Part of a small language model's weights.
Architecture: RMSNorm before each block, rotary positions, no biases in attention or MLP, untied embeddings, normalized queries and keys, some layers without attention, local attention windows, gated attention, value residuals, an embedding shortcut, skips across layers, capped logits.
Training: 351M tokens, 10706 steps.
Each number is 128 + 32 x the weight over its row's rms, rounded and kept within 0 to 255. Layers, rows and columns count from 0. Numbers have three digits each. The size before them is the row's rms in percent of the matrix's.

# down: layer 8 MLP down (transposed), 704x256, rms 0.0917, rows 111-128, columns 0-255
# gate: layer 8 MLP gate, 704x256, rms 0.0939, rows 112-129, columns 0-255
# up: layer 8 MLP up, 704x256, rms 0.0964, rows 112-129, columns 0-255
down111 099:164097106152143192141085089116198131167183128109178169122118109118072112061124140121082180125142099156171130060183153077144138158143140129164136138094147170107180138085103131165070129097184131139173126137103118087152104113144175132109128141132141166136152174185124099151119070148129151153219174179149138206133182141137113132104123160127169140077104151143153129077171096109123183092158106168173049105128126222114126183134119150151164132138128084146173169142157082119117150111119103098096142153135133129145140124135124148075150146102112138115109078171130111151100149104144107165137118129097177125119123111137161158113065158055086123153099146180117095130096129063097126152106065078116110198137146108119192121127167144169148173180133181074166087122127123104138093129153134
gate112 100:108107142131155082112131129170145120024143130087158127156165092108134137106098119147084123071141154115140128059171224135160095073164108141145112115190109093102132172162109113087116090114095064072155128081106115101154200169124146131187135182079112071119129101124126115090163152107096103104067089126133069092141129113120091145063168131166109119088108063159167100139115129091134100147158164140146135163093116187121113120195164159092152141136123164100145145096139129124162093145115098091125120139106083122117133198146115100142047167146116120190202148109133125115085151111170135159076144123128066084099169130103163182128107132081144121084115105168087105130117115124098176101149099185144141103137165163095101088132129100122133098109137159130104089090070194135127165095177140
up112 097:160097202146093170144115101091114134119101209187107083121130121130134122162169117163128125181144135125151139120127108054108161176132107137138101127152150115095165123119041137170111119154130156062155062117174128142112128179136158134163174143149113133134123137165176113146090087197150092140075113122154119121139155047147123161152150191142171132090120120121095091118150169151102129112124110092126098106139082107172106108188154108191061183152102126104189175139128113079174119074145094111106152117141118174144150125129100096126194181123112154171142146119152099112128184156125142141182115095127098132110167165153121134165149115111173145124135134132168197094188129064170102111142127156178079157136150123179117145125102145082183221150173157113146152146136123159153079145218151
down112 096:120139113124088147108107130161208140114206078180113126131135068167114154146160138089176150117140130156098078097145127117111128091147109158151156129180144150179132123148119205115126094146152143173124117088106151138114148099052148127090120110119116119164095143124143146162169194118163091142150111111153072200123105123083142108156133110102212158210100116143143122166076144096123079130191092072166138087131225134164100046099101101163142089111154121095101129104147102142141189104096142131110129134188125128069168130142148191114151135096154195072093084178101126137130169088146092123133092165180108136124121167105118122154095164113127149109155139107158115121186131101109162135212105116066124150111119130176084145176160124123099161160087127133117129058125149092100160138119156
gate113 095:160117176109134109124106107167166103071151104145145103175127191103118159092152091148157187094173144139147173127165182064177163167185119134107094131139082124104128146091146142101125098114181115112167086112151100118153134104086108084120118117110089134140139127129092151137129140097100132085040110108093153079123153137103148127134128155129127155059058151130177143100149097133130128095114119186140143149121128130136121075098131138146025140094097127080198080105123170129154161140114180109131129171104136166098141120102161133076095100147179074150135180129088194139179130147130093118191123070129159102165154173168086101132137097149120073145147110156150167089152137095199157060107110105154100123173166141120163162152168129107120077151128213106170135103034146116171147087154129
up113 094:105152133150092114121143199176157178111108095147123095108119136143138103138076175190176058105101153136113151148181105130118139150180141159110109077130127103094171089092154113127109141154169148151130078070117191092127190121111141066138148127176154120094094120095112081098089130136096092071132141169109149149150167130128124139099138058086177171157125162158187180141088082127154124067149168107070102155071141106125144182185125124143144140105146086067111110204125153164113076109165141128137105160122118144146165034058083129143124095066114114119169069159151098080110145070124131134112112163162163135140112122138094121121142141098096143145121167147170074119136122145173124098124070110096096049135118104092133156155145074113195105127143133134101132178167086116084119143149099
down113 097:169121190100123092099102090135090112086093132183182124169126191088141127136111090136125121172166146132078131143159176104194115124157124157132178135128127088142108163183089098101160127114178121133114122121128104153131087111106163119098176166132153101089183120129135115124146134060043088148102136159145087146105114115110097059158101114082148140078065160121145148089153111107122118108132097122093079117173134101138181132092173156086158158082152102158175122089083143107114106141135170112084115161128119149134125091104014128065071130114168144121182093118086147116152162125125152120141091098137140083068118197125152112114128075107105111131150112143146175110190134139150128162139151129115166077160096069115084158164154151044108116121200159070150127078094144137186148098114178
gate114 098:104134134159140089153092126136114177142118103101166113106082085146139125163165095120149092167161090128129210153108062161124150099117197072111113098129111145069127181139127097080142172145109100053113077136157162091176132095117132175078188111189138134157087140122208166104174147109076149123142143096158136148076102175136114090135114132087154162147093165093118157111210127132154143132077176113147107187096147151161170168091158096131071119111077176172143155143161123158116126115127077144121137091097193123084122108119146101101146182137122099121091104142140075170103112077176095064177116093085128096115156103104147175113174174108132105179129139125110108098121078120055115125097150133191071141124153116133113066172088129137107092118118068118132130138148169146158121153093110
up114 098:129096122159126135124107097129135120152097093119104179119125168140105116106132138154091116126137096075158137102060089130139226167187153094210091099129133189118083145149130086096132130111131127158097171177158155150130139144184129114145136068161173199091083139140173105153176157120137155179100139064128107169091120122144061138118116165137228127162135147113126155123123157168109160092110178118163188117137108144134156126115131123093143117146120143197092136092166094145057137128100083128107126153137129164087075190133138115159143120136028139115117107068070170100148159164118159138113114151098184144139185122084123159114159137095121124135212124138178078098075069117115092119121135043194110113118111125174097106142129109107134174141114102129139137107096089089143085105117154
down114 097:137178091102101113114101173148114136171091152088153129111098167120102150128136159172138163147121141125088080143143156112106129129124102148123128172095158085088173188165094165129056115125177134163137154107064050127061141107148144114131088153103075135107166116101126144184054114138144105147117131092134134136187152128085099063118121115124130185094156163112161076137142111134142071133105061160157121075112141153097115090111184145138108076156109130112072106127172158111146131114116134128138182111087047146089155117116120138143082158067137169143195172124133129105060118181154125184151174132137152116083095114113172070189149058150154128131090153110108131142098185105116142119121122149104181176136142131130146167084163172154129199088166184158150149077125073185143157145149178
gate115 101:164080078156132127126128159152180103150114117099094119111176133102111145110154105130123125076171145128130144134144095091117128165116161178101157121099112162184167165088126186109118064129178119132173112160113144174149172162061133147112083093088112117173075128116059166096160097146151152123155161127147118135106115088128085100127149160111170119185100132142163119098116087118130098051075164106114128072092132154080139060134132142158143125131087120224120130143156133080160100164178099093086050169124090108082143162154087145140122116158027160151129085127100168107120145191132167150103156091134141117156104113092144063182111106077105154120113162086120140127146129111132138165104180140079161079103123163173100135074172128124103080123104146119090092103124078078117141169154052
up115 098:117132118106140045105135167148133132110102135110120131083123134076079154091132156109145128113101123130122069114157175166147135161154142175137166111131072156074120164141149202143131088108120149082091139091167132132119106118070145172137166203138151054070158112132110076124108147073095133090111147111143145073112080159178186116118204099081122152113120154084155074184158084129151143139140120130141105114132124121107112093148094153163133103133148098170170090098173123116159174144100186115124118117075156142157123083112128141107155148146170102100157152129085071109165129097149128110161125141172143077142163086115128130146127113113181100133105123104120124204067142177100123131168202166089148167130139049142155083153200135127068117083112199063105174111113191059145130126158139
down115 099:143190145111137148090162129131153158095190140089120113139087140112111138134046163093144170079095103155125129146066043132102144168143114106106101139097140154154133193107152135137057133157126138106168111143111140091141064161077179089147100111112114093107125121149150107182107072090193185113143136091110121108131125115114003101155126131157178091151173191122161124079165085117125109126119139112099197129067118138121103161148061165114139106176135087133111077086104161118093104125152086119141112162113122110098091143184137135181130131029127142106107127132142147144123158126078184129110132158075154140179149138065186118147093162120164129146103153164152130119145156078124094205081117100177112112135131102146151132087103126104140085168129192172127154130100126081157155129124131
gate116 105:114154090143125134107157153141218132112097120151125172115148128105112142171129163136123145110099152124091073129149107137099111078113126188118107128097148162110138144106144137049162108109189143199130085128153126165187151124209169118119090109152148120052178161135112178145100137118103143149104175119055148146103151190126091135178133107113061106123068148127172081136166103152076120175165130108114116158104164096132164144137125169086098065106157172141138092115116155155102140149158093086073148089066165095093157137137081103102096138143064162118088108153121131125094097121160144124119147098148132119102160096164118141167107086099130109098125183142146113186134087105067143158080072148099050142083122142149082051057067117145081148141178159124072102130138141149165133120092094
up116 102:152127074138147074133078147129144113071121142092097079106111147125068130095097125131131109153109133101122150146164088143105157148153148109129180100075166137197133155171205169119137112136161148122095133128110170078109121089104159170094141119095167104113147124149136109172109216126161108090099140121174099168094126109145075139149139157116215084155129120143123156144112158074091219095118174114054128153109156097117175128118134152125101156174119094147153127151178185160130127214079129153114135122161101136116102111144105141137090184105100038159184150190133104148092083127112146098131083087158180078155122097081121105130122130156147117113151106154127100169119161159125167152136095130164195046121102114101105122115154036138091082120128082127138167143117125154093080123082091
down116 099:125116184140084108142064114199096132121147116089161061123159174137093147106128124152153152117158154167106054111142132153122100112122144093142093116152068191158117110134095158168134107125128099165154153150168197115135150115155139098127112178113139135138135115108165155156104183155075074079088144125187153159125069080170111203108163090091155162109122080118136106152163133116178151108147110146167131165090121155133105142117174111169128127152116075163189174082154097129138131106077175101152156132153125163092163129145126180090091155119163108153116186080088141147186160118064129182138126151055126097090115092083082133109105188181062120143141149138111136133147084153166120149127136155187176154085124170114154125217148101162095110159163152140086143080164128077129166141146158
gate117 102:129042106172139135155080140133139151102187119096149135074193135099105108123125177127120164102106114106073108121209162118166141087118083086175174063125156120120120161105125172136071171113158120142136095176084126108093071151068113077130115160168105150118129079099128158081141141139188060089106108103140114204083128067125105136076209119128144107155103104082143096158128112083143149076110118117135150133110109141139153136125094154129160134144143036146129128140101116054139120144147126142097098140139117097170137143169110139149140114140113114074150111177116157092101153159093137152117116146114132156187055180097109174135124136161081131120121156108147071085152177152162138084130173130125176156110134156060140114120127116136137072100185143174075131212145074162111168168120146
up117 099:099129078147144089111126129130091161076139163105111108136131200115069159104124139112180109061142160142166158069137111146151168164184132117116095077129092137137199118116136183088165087169020107125095078163134153142122122123149105148171154117103118120168122126168097166179132180149104122110111163162130163123162118138102074127074078111162164097130124183148087143140166085174148134183115133079160129143091092124131192130154089103121150101124108096123122133186064131149141126090160126116183060087141129115103117108065104174075112162166163047126147092064143108061105102126162089139125114127095079131098152108112128112127139193151085121117090112124152128107129065151125131169183171142112120151085154156100133135143206147093102123144174141138091100184099076124099140079123107
down117 100:099197135127095162113181134140150142081125128132082161155137155096197104133157115117168147133153140175110154129065156060167127141118115145162167125123182167075126140124117072131149137097064189194164141176130130126059155087159172097130106106111111137116109107084143146113074155088066131102153125164173137121124154143138175134127119103121169102091133176109132065150186137123164151145144114159115123113107157123148099081169128127093152085103148153113158157060142117178123129089120109048164115097169114127081090196166141150191112133144121156173170105075091166166077169130112175103134184134120089050130153152141143080171227149152118115103122126149150080161116129079087140069174082155110148116184118067130141080142170116099145138082123147101127132103109166101109135128131110
gate118 097:114106137146085111141152176114125143124152193126145148196124136134081072122143114150102152153153132124101148102213156134093151172123091152162142142102140093139149151135176139107137170101142090190160124036199115137113135176111136163112164146151146136139150158154164084084089140109118123142138102153110102092153106113122110140090126195176051129145103117152181116118144104131115115118096091138143122140094201158169172120190163177136151069134104178127122111132113166126130130155118086119110118111162136112154136127169126047067115105168133181166107100118192206156156178167137154164105196124121219078163099142158145163124097122147077148174156129122099158143132148110156118133136103179130037134148181103128165116068130180083148164133135198137135092176110172159077152134109122
up118 102:145124145145096150154023146099117086156156167046122120137115151154111129098077113107117119170208136099077167082170173100122108139182162099115157131139120128131148081120133101129159057085140042104080134119120093145173164156103153106133106096087129186113157151134127090193095121165103121126161062112153109109141161087165150073109133161156112141140142084155190139116137137084090125092126090077104164094125066168130116117187138108092148122123134148141098095125058123126097099169117107180143143102149086137076089148106100109140185160046133135120100110069142126141140154105089125144121146134122186141120090159146108111094081149119176144120086157178118178168097124099139169151177160092157120100176160115088087142112135124142073160153105107120159176212093172088175099123130132
down118 102:154131146092145156121097085106122126159135103105102109095103079109148138160127136075103119114168158090123112166113090178118123170110131178150102127092176142090156132090113102080118082115099144085091165192123147091168139127165118088156083155156195120164086137171107160144049123117177136146156128089120144102130118136157167135113083180168198135091160154152147124093150126107127077090121145104105096105038099112150160139144138158135178129130086159139156101139136156173094131111091098103054094104133100161095112074177128144186144116108135155069161142165154115090154127176133169145198105138129078084135157153147151103180137167052169160066144121097130150159119151144110081126132055116068076145141154119131127167107175185178070153154116162134199158118101117050140072134138139
gate119 099:157137112092137104157134153144130166123129115077137083120116195095110092098140145176123080112122207058072109180084134120170138167127125084052119068145173100120100122119123176170089127076127128106137104072114198171187152130145138148146141140088125096124151102112096151112086102122130099110178150138125082116118129105138080170162170103116095141181112108169153120072117124113143148123106140137125065089116160069162110084166181099115114119117161156122096132090172198132113124098129050094163137138136135115113195122168150126099128141198096136157117084107121144083057168178184178123085139144079163110124111168146108100187148111107152179076115145171183211111164123092061149146147171111140121108138198151167122094139076096141120128114178116151099113129109123115151095138162148
up119 100:104183170144119182135086139166086097084176183137074132136128176134176141060182126134185189169135064165112086116141136184174131148165205087166175135125091114153153100144149101159147145088139113142210172125135151113127130128105158176064127169089109163137103114148102089135150077107134147156134123197123059080134101113107152103134096159109095147141200091124139146124118185098099166101105102126130134112127101135171171117111170160105101127166063144146093133124158111108119131128123110131104180125114151120108096139131163139094054120155165200161123074121159162147144109079068131133105116176104150113163042106061084129188134097118102119141084098146161152135164152104127074125121090106111136160097129126073173154109130136137100144083102116104096130117131158111147105076118210
down119 099:169181143180147125121113071161165140111118150149123114172062127140145089166137143096123162064152168145106113149103171117067076156139185113169123132178162049158144136075194152137139155116091176134111162131187119126108117081107084072160137155103160143126118185151121075159088147090146164139083172127144154095071105150172120116159131177122149178114117126131167152099159107090172112158160187133055148175139111098153165065090085124169167131135121108131137118093148078147171126160111127160164124186153095101107146111141142134148108117055149120087189115106168134129120122112146152185149099138160192145152164093094143167144090091075104130074162113123141123105130107156143127100098137203166183136090160140085187135125125081160156084139170168125119136155170109119114099132194069
gate120 101:160131113178138104185120132125131132071083162169115113165160147156132106130168095128172133173087186149097144087103119111075134124149193155092122095165139079146137120156147167166153100115141116078166112081188130138098150160080138127126105190129083120143142116122222078206168112138089140217109063060141116107107131134143111132106154127126061121165171139175149131122202127177177111098129153120131104081175125118128085095138103119095087176126142131153129116151140106122090157162113141124159094126086118119137092155161126110100092196166148158126148069080116114110168130140108153126069082151125126206196158127082133149118141079112125146120118152165164175126163137136106127137144118101161154118156082106095192107124131143153082075109149164127115019169167117179084158142139125
up120 098:103132117154178111182121098158138132079127092163129133087211092149102137167113183138147134168137160083117117096136145095092121093142130106097106090130134127110104182126150136106187158141104208158115113164128171126148120121204125076122059139166154177113128097135089168129178131138176087132085153129116100116096032129143146154115097134102142128052121159159091091081131112084099098147140131181116096150022169129074155168121087133137048085176145085127100144099199114161112123118126126127096172097113099124131133081168140140101163138113124113124187108138125078058118090164067185160155174152113137102102129107104155177145158147081093132154124139152110129143084126103137119137097122113123132115132139098075132109119149153144077043143110111066158129094036123092145150133151121
down120 099:166190148135125114137108113160138173098123107149200131224140111149222133155131098113180098089140144162169162130086157065100050146153137175105156206169066078135147097100072099173114134117124134124146138048097113121106123175140074100171159099139171082121112170148139118125148069104099083047088093112156104095119166119136125119114121163136143133102119126193173157120151155117140108141119180114124092125166094145082129092079102131099123130115142117172148178117149117064111116108115159114123095096146081085147119092120125076131104179128054182096115139131160099162147139149126103123177123128103151128183165148085083156106118134115109130147124048190128096134146137133128091163162124095151158097149134122151130099066105124104152156153072084181134116085169130193123157161159124
gate121 104:095079137136095151133107116154117153087121129143107119116130101133130095139114122138133073094132085162110140155139186182166111118115135124085180101080057198123152170118116111094138173066120145118111138150056167088175092180136140177115132108140175088116119135089116185088132122077129099109171106101089112132084145125213202187135237125115129096134102124145109187130137117085110092109131111158113117199146128122120101099104132139080162117145120103071082106113116237067176161201148138117134087154136105129101177142145132124090090174162114115111139060126118119147081207158112182148069114112136156089108104158133162102128124156178108077153094123160136094157119145178124158156104123137122112083137156175148110140187108128079135126144090154087125098156117123149134070131123167
up121 101:069151167130224149118118108157127155089068170143167103112122152125107131124134085179199161171091189107101082107114142096092147145085150115125175111147155130132144149159158053235149172124136099130184089145120085098129127089095126100119102148129116113161172136160113151104130179130142156159104125150103189099176122143094110065117097098160096106119168120120117186152083141212125122152157117117081131073145150143167151128064154141097113122133131100122103126125084160169123155163145143146138168165117082151110077176142136144129109146133124138138092150134151143129129147126094106115147113137178103052101138113175106172080140101098148089119115203064109183153125164165122131174118105080096176176136146086139109104052101166123079077067145142161124112146141158094058104091102164
down121 103:131162124165141155143120122121186117147193121126080156146104099117136148137114157134101121070112096108081204137129098157215123169083088131140150135078124158167067141144076095125138072151141109147130146118073108112158154132083146127153178176153112081166138148129136194161174123157149176109116128113164093085122123125058138139151117109118117161192102147155066138105121039152141130093124148117112165105102096090106144117112145138122152135104146083180143131103164103082096079144114091082088095133181129210136161190132154065147103146060151193131085097202086134102125153098115120115162151144176131139111150150081120105080075131102083117175083113125106110148150180138140183105135119123200105085120126114121147157154069170214133133089162123110131119119088095166121085120168127
gate122 103:158110116132121099168180118123155157132119159123161182199134120138155163126107161129149166136102171154211116154148126171095158119125081133139084138127050131151104084101133181099113159087132154167101146144141090138147089199145151053120156162157094140099087102091097133106137055110151090085127143134133098127135119103107098134128147095118106196143156103106150094116058109150128154074099144105141163122163091154158119090179161152126119081133112102142122188112079118098135131156092093117100155196137117068117165140142122115171071090102135139172095166092164148136135141155098156134059071127117149092079111160104107182122095074087114117095064063126153233094167162111141155218098093155141143145182143121088154139143165105132114167070173078118131077161142110142123139108117118
up122 102:070137129112173152122161141142131162081162179148091097221175107113107113100133113203126113150161090168161103167100141124144152158125121146112136116135116175149160176093121121127147060171202109106107130112085137154172100123070122145140147171076183140106128143109134111146142146085131097148135193177154079074140067075062129086106117176166175103071140145112141095114160107185093087099149181106109041136154063131145106127123102173110119123171121097105095106170144111119084112103155127149152057103095135152149142121158156087155121116136121124150114084085128169122196151128127135155102097154136089117074120143155093107068103174181157155112187067161121147177152156084162166116160166093146115133139149141148196147172105086131108139133193185090085113125094119129108103127140118
down122 103:105140147118063102091060107099083124082112093120167092090126138199195179111122174139097062088144178082133136159136098097106146188177189142150083158117095123086092124070052053089121098094175171112125086110142116170149127117113122117114083151146152123098111160175115135146073101139148050147128155144149115148133104152116083176096122081175136146161086096164074174157046136086132190137173105142130100139142128126163101126123132140110120084153091113134191091099132110124118105163193138139108125083147051129087114182128116179124082136115127158123118118130119089127144096141153183129093179114095133158156172166143129135098172102087124104153099125074077164073091124157105146119138111130154134198151175114130162051112158126107139100127130170116117132139076132115107154160139149
gate123 102:128181099149127108172146113123165178187127133127123182111118120117136116170049132137136144077073119132082117100096071100108166099129156094106157086172072116146151136090153102189094140170136098119153032103115110147084148134102166131144129154140172140147142061125176062136100173145060152092081185112210092165119178126108074154094142082105152120169082140152177087099110141126132128125132123142137119150140167154129202143148096120092176105140131165110140129143120124094100193129166171083121129138130138090187078166096154100151113111159151131114149161067117085169130132076114137039106112105126159150178187120123070198120114065145158119209081136146195156109162136135160087077126148168133162140133095137155144134119138120121128124121137105135093070127158120102125104162137118
up123 106:153127068131145156140159162128151145093120076125157108146171044125112157096143145127136121131113113077215112117117087136111159182155104122136159128166123169132120035147155096131145181121098137110161126147146111071160193159111131157120140136168166181202060159122066103128084133125089137176106154153118093163056081082108143097169174105167159173122124144130095172126153129187143117128153179117066143132095095164124153179157115133183105145089085113145138107180157146199115124135091042150077113144141113131148156087104163141100099170136152083155123125147177108098147139123153144177143146127148159129102172108093191152155135147076084132108111108165164110159086123119091137115162153101122110146132134114153151053120137149138156110196150140161171180173134119128102077038122144
down123 103:063154093103145125150130148129222139160102107134138113065142161173193110122172121182097152128130154092158079179121111043181114173117151152138085121126092112155121049101124145147145193130144102113153161132153065131174126159104120147064176120131136111111111115106105147157202140191108155093140159151094074194126113155136105110162177109150163135126178136184116129120146132159136144110148148131127082189130088122155103142085111143110179141122138161139126109166088073189149132160075124122148121106205180136195068151168147170165123103157103097161110120113140153067159045130158145134146075072105173141152153108138174108107094095098144167112103155179141132121178084193111089144173114135158140179109118143092112140095118102142113153117121139102150129105091107139080138124165082
gate124 106:131072101156136074140055158108140138138110133170118134116122113163144141113083157116177122091179089170088140171185147100162118091141122101107088115115118132164110107154110105087106143150191116181169132170102167128135108197077078080158133135071114101107160096062146181136168147089161086088125100143118107119140154106145165083123192152136070105088129114174092105052132057173094071153122079123151104039105169182140143122094122139147139149144162106119118087183142112140129102139102196095141116176093179085080139125132125121058127105154141169084178124147113169173108156095121096166083142098132105137130157110105118113098098188136086090121117136144114093168086166145150136062114113066127143139109115157105165114078143104132150118061149173142136094151124091092064093122114166
up124 104:104154146106146148153140144114088150080112147126122049161144148129114155112100111142129119140114120075110148166107154161162118101140141183105053128146091158144118163112145105116153123077073104156143094071222087169153127131131099090113113129157111080082118140147127188145097134074101149115136151124126150200094141130157170121126129137169144109094131121130139133140090152112121070165047154114093152083096193098147106102099234146099115159143097091092140091106101094142151099123093120115126117177087131104122171065134113054152112135124118102149134217064148116151112122109120136103127136145099101119139108116110117118121071116135094087078122174127127145153169136166092121073037087112182009157147144103127136158108103188122166099137135194089175126203123100129107146157129148
down124 107:139063131120149097124134081047128163175123082106155113137164122182146074095143120130110137096187114145017128079126159194141146073106111179094139090163189167144169140149136110136109109123143092072130143150146096116113106142119115131134161165117140156110099108148133086103157127141116092097106134170112091111131098098169120177074105106131152178153112112128110145139114144185137142100145218118127135121138166095124142130132108145127125150083128164166158148057088163141120120138087131140107039109150114109124125140142097176089128166121143097127130125042083118116074109061080181142108114123204060120106184131117175106159153120112154145118113126065139089158112138157114216092089150069092076111098178181164116090147117087133111124131141067121087086142095089112098122150072129
gate125 100:178102107157172108189086126156154155140160195116156107120184140151132140133132130104181198140188118113085123123163150064180120095152082121097170057128085126190149137073143102125134170166185149040165131105118111112106100146067152068145141161124136134135098092129185110095077178121156168089131139117138135134180158090140142173172097151156102102106120106154096145131155134169117115153117104129139059180079116128147124137085159113108120126127123103179100186102085106133139151113126165098161145186066124129108107189070118100146086080106156125135147107142132160085132149132140101176102123117078119142212077157105084107122116048156122140150140127184135156120119109058107103121144094120156101152136161216107105147131108081062112149108100166109109125167148127139126100175093087
up125 102:140103135098094172166059097146172117077121149178103153143137165222135083112177133119161166166106090146131114121137119082201118164105102081099164187156161136134132120138137106158176179108086137072090183139172132116144124160166107095146132144110079118061114175093189101156133103172125090167181100068153155084150200061145171143129104088075180122078117124142175111125123158123160116115159108136167121117102129183119116151117110126187172095115141124170096167113171081173163105136103146113133128111176102064129160108121122133156132125091099150204088105110101137117160127100110084174180131146097120154159166091136191154113114137160133096131123129131126160142068140144117055082133134087099139096101164160120111137171159094136135153100099216153171109102132093117090092143153160
down125 103:094164132058094114085123102049101099107122143152121060198059102077124104103179116121097149157064201140171157109134102127150101139076123091167117145191133115167116145126155110097124134114141144105135138106144196120161167131159086149104154124126085170176198101171121166075081119159112113109113129131177118105123095153166105089147128097089102092115163103134113202108117110087174193133141126200145126114125148122091115121158110092105147101123106171119135093142156182079167102157151116166111107113109179144164142124106085113035144140087102093146112133135132088160128105151163150085172125172218090130135061106163122126105134113146083067082104120134098143118130127105145169125107078095153117097097068109113171094153121169176191090107160129139142170131104154117114168178148101
gate126 104:152121109177104152179106150111159107170061133142158119102088062139159151155134086111118138142104084154159099157198066122173147139135101157080162110094088113131100162101064185197068154157162118118138160141092128070144146155109152122146152230139178095119113116077196150081117171157096127123098080136143083112071118117124174162151185189116092106113135183116113169123115145145092116105072129119255171102173144128126150110139112074113103113129100151133114168116118151136125089157101134104100132127182106118109142132110113092090175125181129190104208111110151142107065157130084143116140123123133181107095110123098134104104129159113125129162132125105163179123131108104131123141141173147104128110141125119137096146166156100108038145127106102070090109184203131113108146106160120
up126 108:149086098132104102147114140114142084101183125132127131089164115130155131112076140085164156136157117125052118096153110078111255159171133106102232118083069105137166115196076168127119121120177138083168153238074148098097171126140126120102101149151140118157125133131187131137148147090196099085120139123157099112184065134116096098142120110126167059153128109086190111132120085116107141112131107153186147113107093134158134113113150158090117171126145114115090168172173150113093118175159158121087120147162127101105072174063103084133127141123135111106149111089125133170125173111110111123128150138141100131144169165092059106188160130112145142129124122153181102184162129141108134169172151147144141122117158140124087171091150070075106155191124150130114154160162153122124175126076126
down126 107:146176165123129157146095105124105147078085192175143128114143102153163158099122120121143152116117082132189128142113107140109046100103068165146145055094113080158099172048101147133105088219137189130109177093087140137132135110128177153175105132126143140107116175120139149149126135166143120115141155147137159106152118134129142167112136141133123061046131151184128103180121081161133167172140153131100179163112078116139181064079144126099135158136093098115174118142173118097112093145147109071160096047155071106076138149178196153130144142145135132122167133095134070212138128148146187151105164142119155100072101079155071072132113161118126117125052108147119147106116120124095129080129151100156160116101128164168127123114146135186107116132103152160128048108090136101122108065121148
gate127 095:119130153132098130149181162114133172156125144147080130105142141113154085080113121111086130153061135133158145103149071094135090094098145210153154116126108085143154105159163163078076172137139117101162157126164100188181147160141135059151094166132145167143107077137138141102088164177099150147126146100182104114148050182058164120076106139084090126127072140090176123121160173093162105133188157117131076122184150101150134093124098115121130074114071072103157097121134127118107107135130163135110071132236102130137142113123133056084088098147120130120158109127146163102127068061103088166104171171143101143066118153071077214139109160108079133139110126152119125147135163120193104148160144129156107171140131076158100079114138164171124122115162150153095106110141122165155121159146124
up127 094:118081143137100118107109149158087098112159078100113162163080129142102095095104129176195105094181139111148174125173125135157141149117088111173115127097080105144141170114118093115125183115078096116177120157128088140155177090092127150169125131140127117091142096134111155079120158114123116175124120176116090106126167128151065057061150087062121083161115201128128150095135116147095123031112146127059165107092163083127148154167149105152136102110169100167121135136142156101148093155185117132178092143105110143140060099116136110150098133166106110111125061129089149167153174129173109103104102151075139186113101153091077176134111146139122080146143114062134160089112094130126157127162173166075110128140181137155182123125138178184151085068142107043083097163184103166134103181113146
down127 096:149099098123131119109163139124121104124142155122151152123151065122116102103113110110133125052180134096182129218190136134104084102111178174143084186174147113122052144148142109141101077147071159106121097062151192091137142100105175138112167207076144140161101145179108086144105145144127150197128146150095124131141103156108047137134113181133141093077169146182091100159136113145130172144123146159121087111112116136068114125117136120155057147051069101135153094142109134077093128097181131132094130136117086148098128105127170097153111096101091159123156152107105108091159174122091111145123066110103133091156162139161136141071132138134195121127103082144157077094213137177144089143136103102144108114135197126130093135121114134099099100180163139126129134109170157193158142087175188
gate128 097:150145150118113119110141147156103131109131135087094113145115151117139134152162074155129113100102155132123170150095134168090096077191169120103166127080066165112136185161064161147175161132183132162164140122085104162125101110062182174126181194112161144100166129147154133137152151077105091112146081131165163131124140167093157187136139086090125092092108114106162125169120110132215150125176126156095107131185153135148115106097095072086100069148109105077164160133191218126112155169154112093081119171097163084168155119123124136142110090147145122114091180164097133144103189121156170051125125122151156072098118109119133113152145114132144108146091128130126134100147101079140166202122162089068034139125105129171076093147117159140086091105110128101090159149080138130191153128098174
up128 100:133100104119106042156087127130156125122108128169060121094161098119094126104108136183120040126116125128101152138145193073201154110119082094137141135154124137135121167140092087111120112109135168114112119097100128088159128131180134070137152096110158149104154088116110137124131115085121140055207077130092132089142129103101121065165169082091179077160112141127105111109167075140053080095106200100124173142132152102137084196173122100164124094083139114119070109154107104125128120111150140132188142137113114158138140159137104129145156173088134078102165149145106116139156106118156124147176145147066154135174164147123113097077067117140141168179124083162094079121170053141110118110169109178081026117098111182146134119149114112114061142112097139097088113115100116085132060131124136
down128 101:139117147141111098130205105091128157117125162142113105121128130115130202087188051182115055126098189165132188141096145148168134118146193098139177086129121116069081171070119099130116128088108184177148097152130125120147110105109092177102070123118086163136108116120129124161093170146152113117165123131186150126131127127179159089158158159134162167147055111114075129194041143147165194055127132090148126080104128111150127123131110071130050126138134125136095166135130124135157194139115105104113155137137101112131135169133113109127108096161162100109054220130048107161129147131177122081115134131094154158116142072106089141150081071155114147086170145123111142137117170074163143124123165115140151104089136146169122167085110156140145174101101131106104065109119114178150099158127126
gate129 094:179115164170122123151171137113110144153094171069139110127144183108141152180112091135115135119157087147090142108117134192147146098117052172095174120122102142148141161164109140114161090167125109163090168118081120113100138148093140096112094124180166142179103119114116124099166123118151122131101145118150089096084063136127120145134125051163110157094136158168061139089129138110135165136137072164110146139129205076187102157150183125132168135104074102095129059124216140128121145111157114148133082089149111086143149154105165112074087119126042131131109085154134149132087120106133081125134137132141181164164104069161119183159087131164130167095166128081127111142122137018175142122076133165113144113139156145076151098123151092134073114093075168188174133142180066125116140104080083
up129 093:122140115090144121111134163114167122114125131109162147140076140070124095108137155130127092162119095126095089157135113136208141130101155174106142093218064150105152078125149115109107066157137150145125109123104122199072112133129100067142112102151126160121119114125157122174133161141103190098113183108147150108093115153186116096155101148121098149063102161134192132085186149130144182211158113137166138096154166104097148162111137134130150092155152141151186150113155093137126123131073153105101178142144180126102085171095142135146203160113141164174125197122099101129181066103110087057162137107191184127113094134110103201093092139135158126128125090101135174145037104112116046101114159135125144142111066128134093129126154112079129146135151118065147105148182147165110194150160152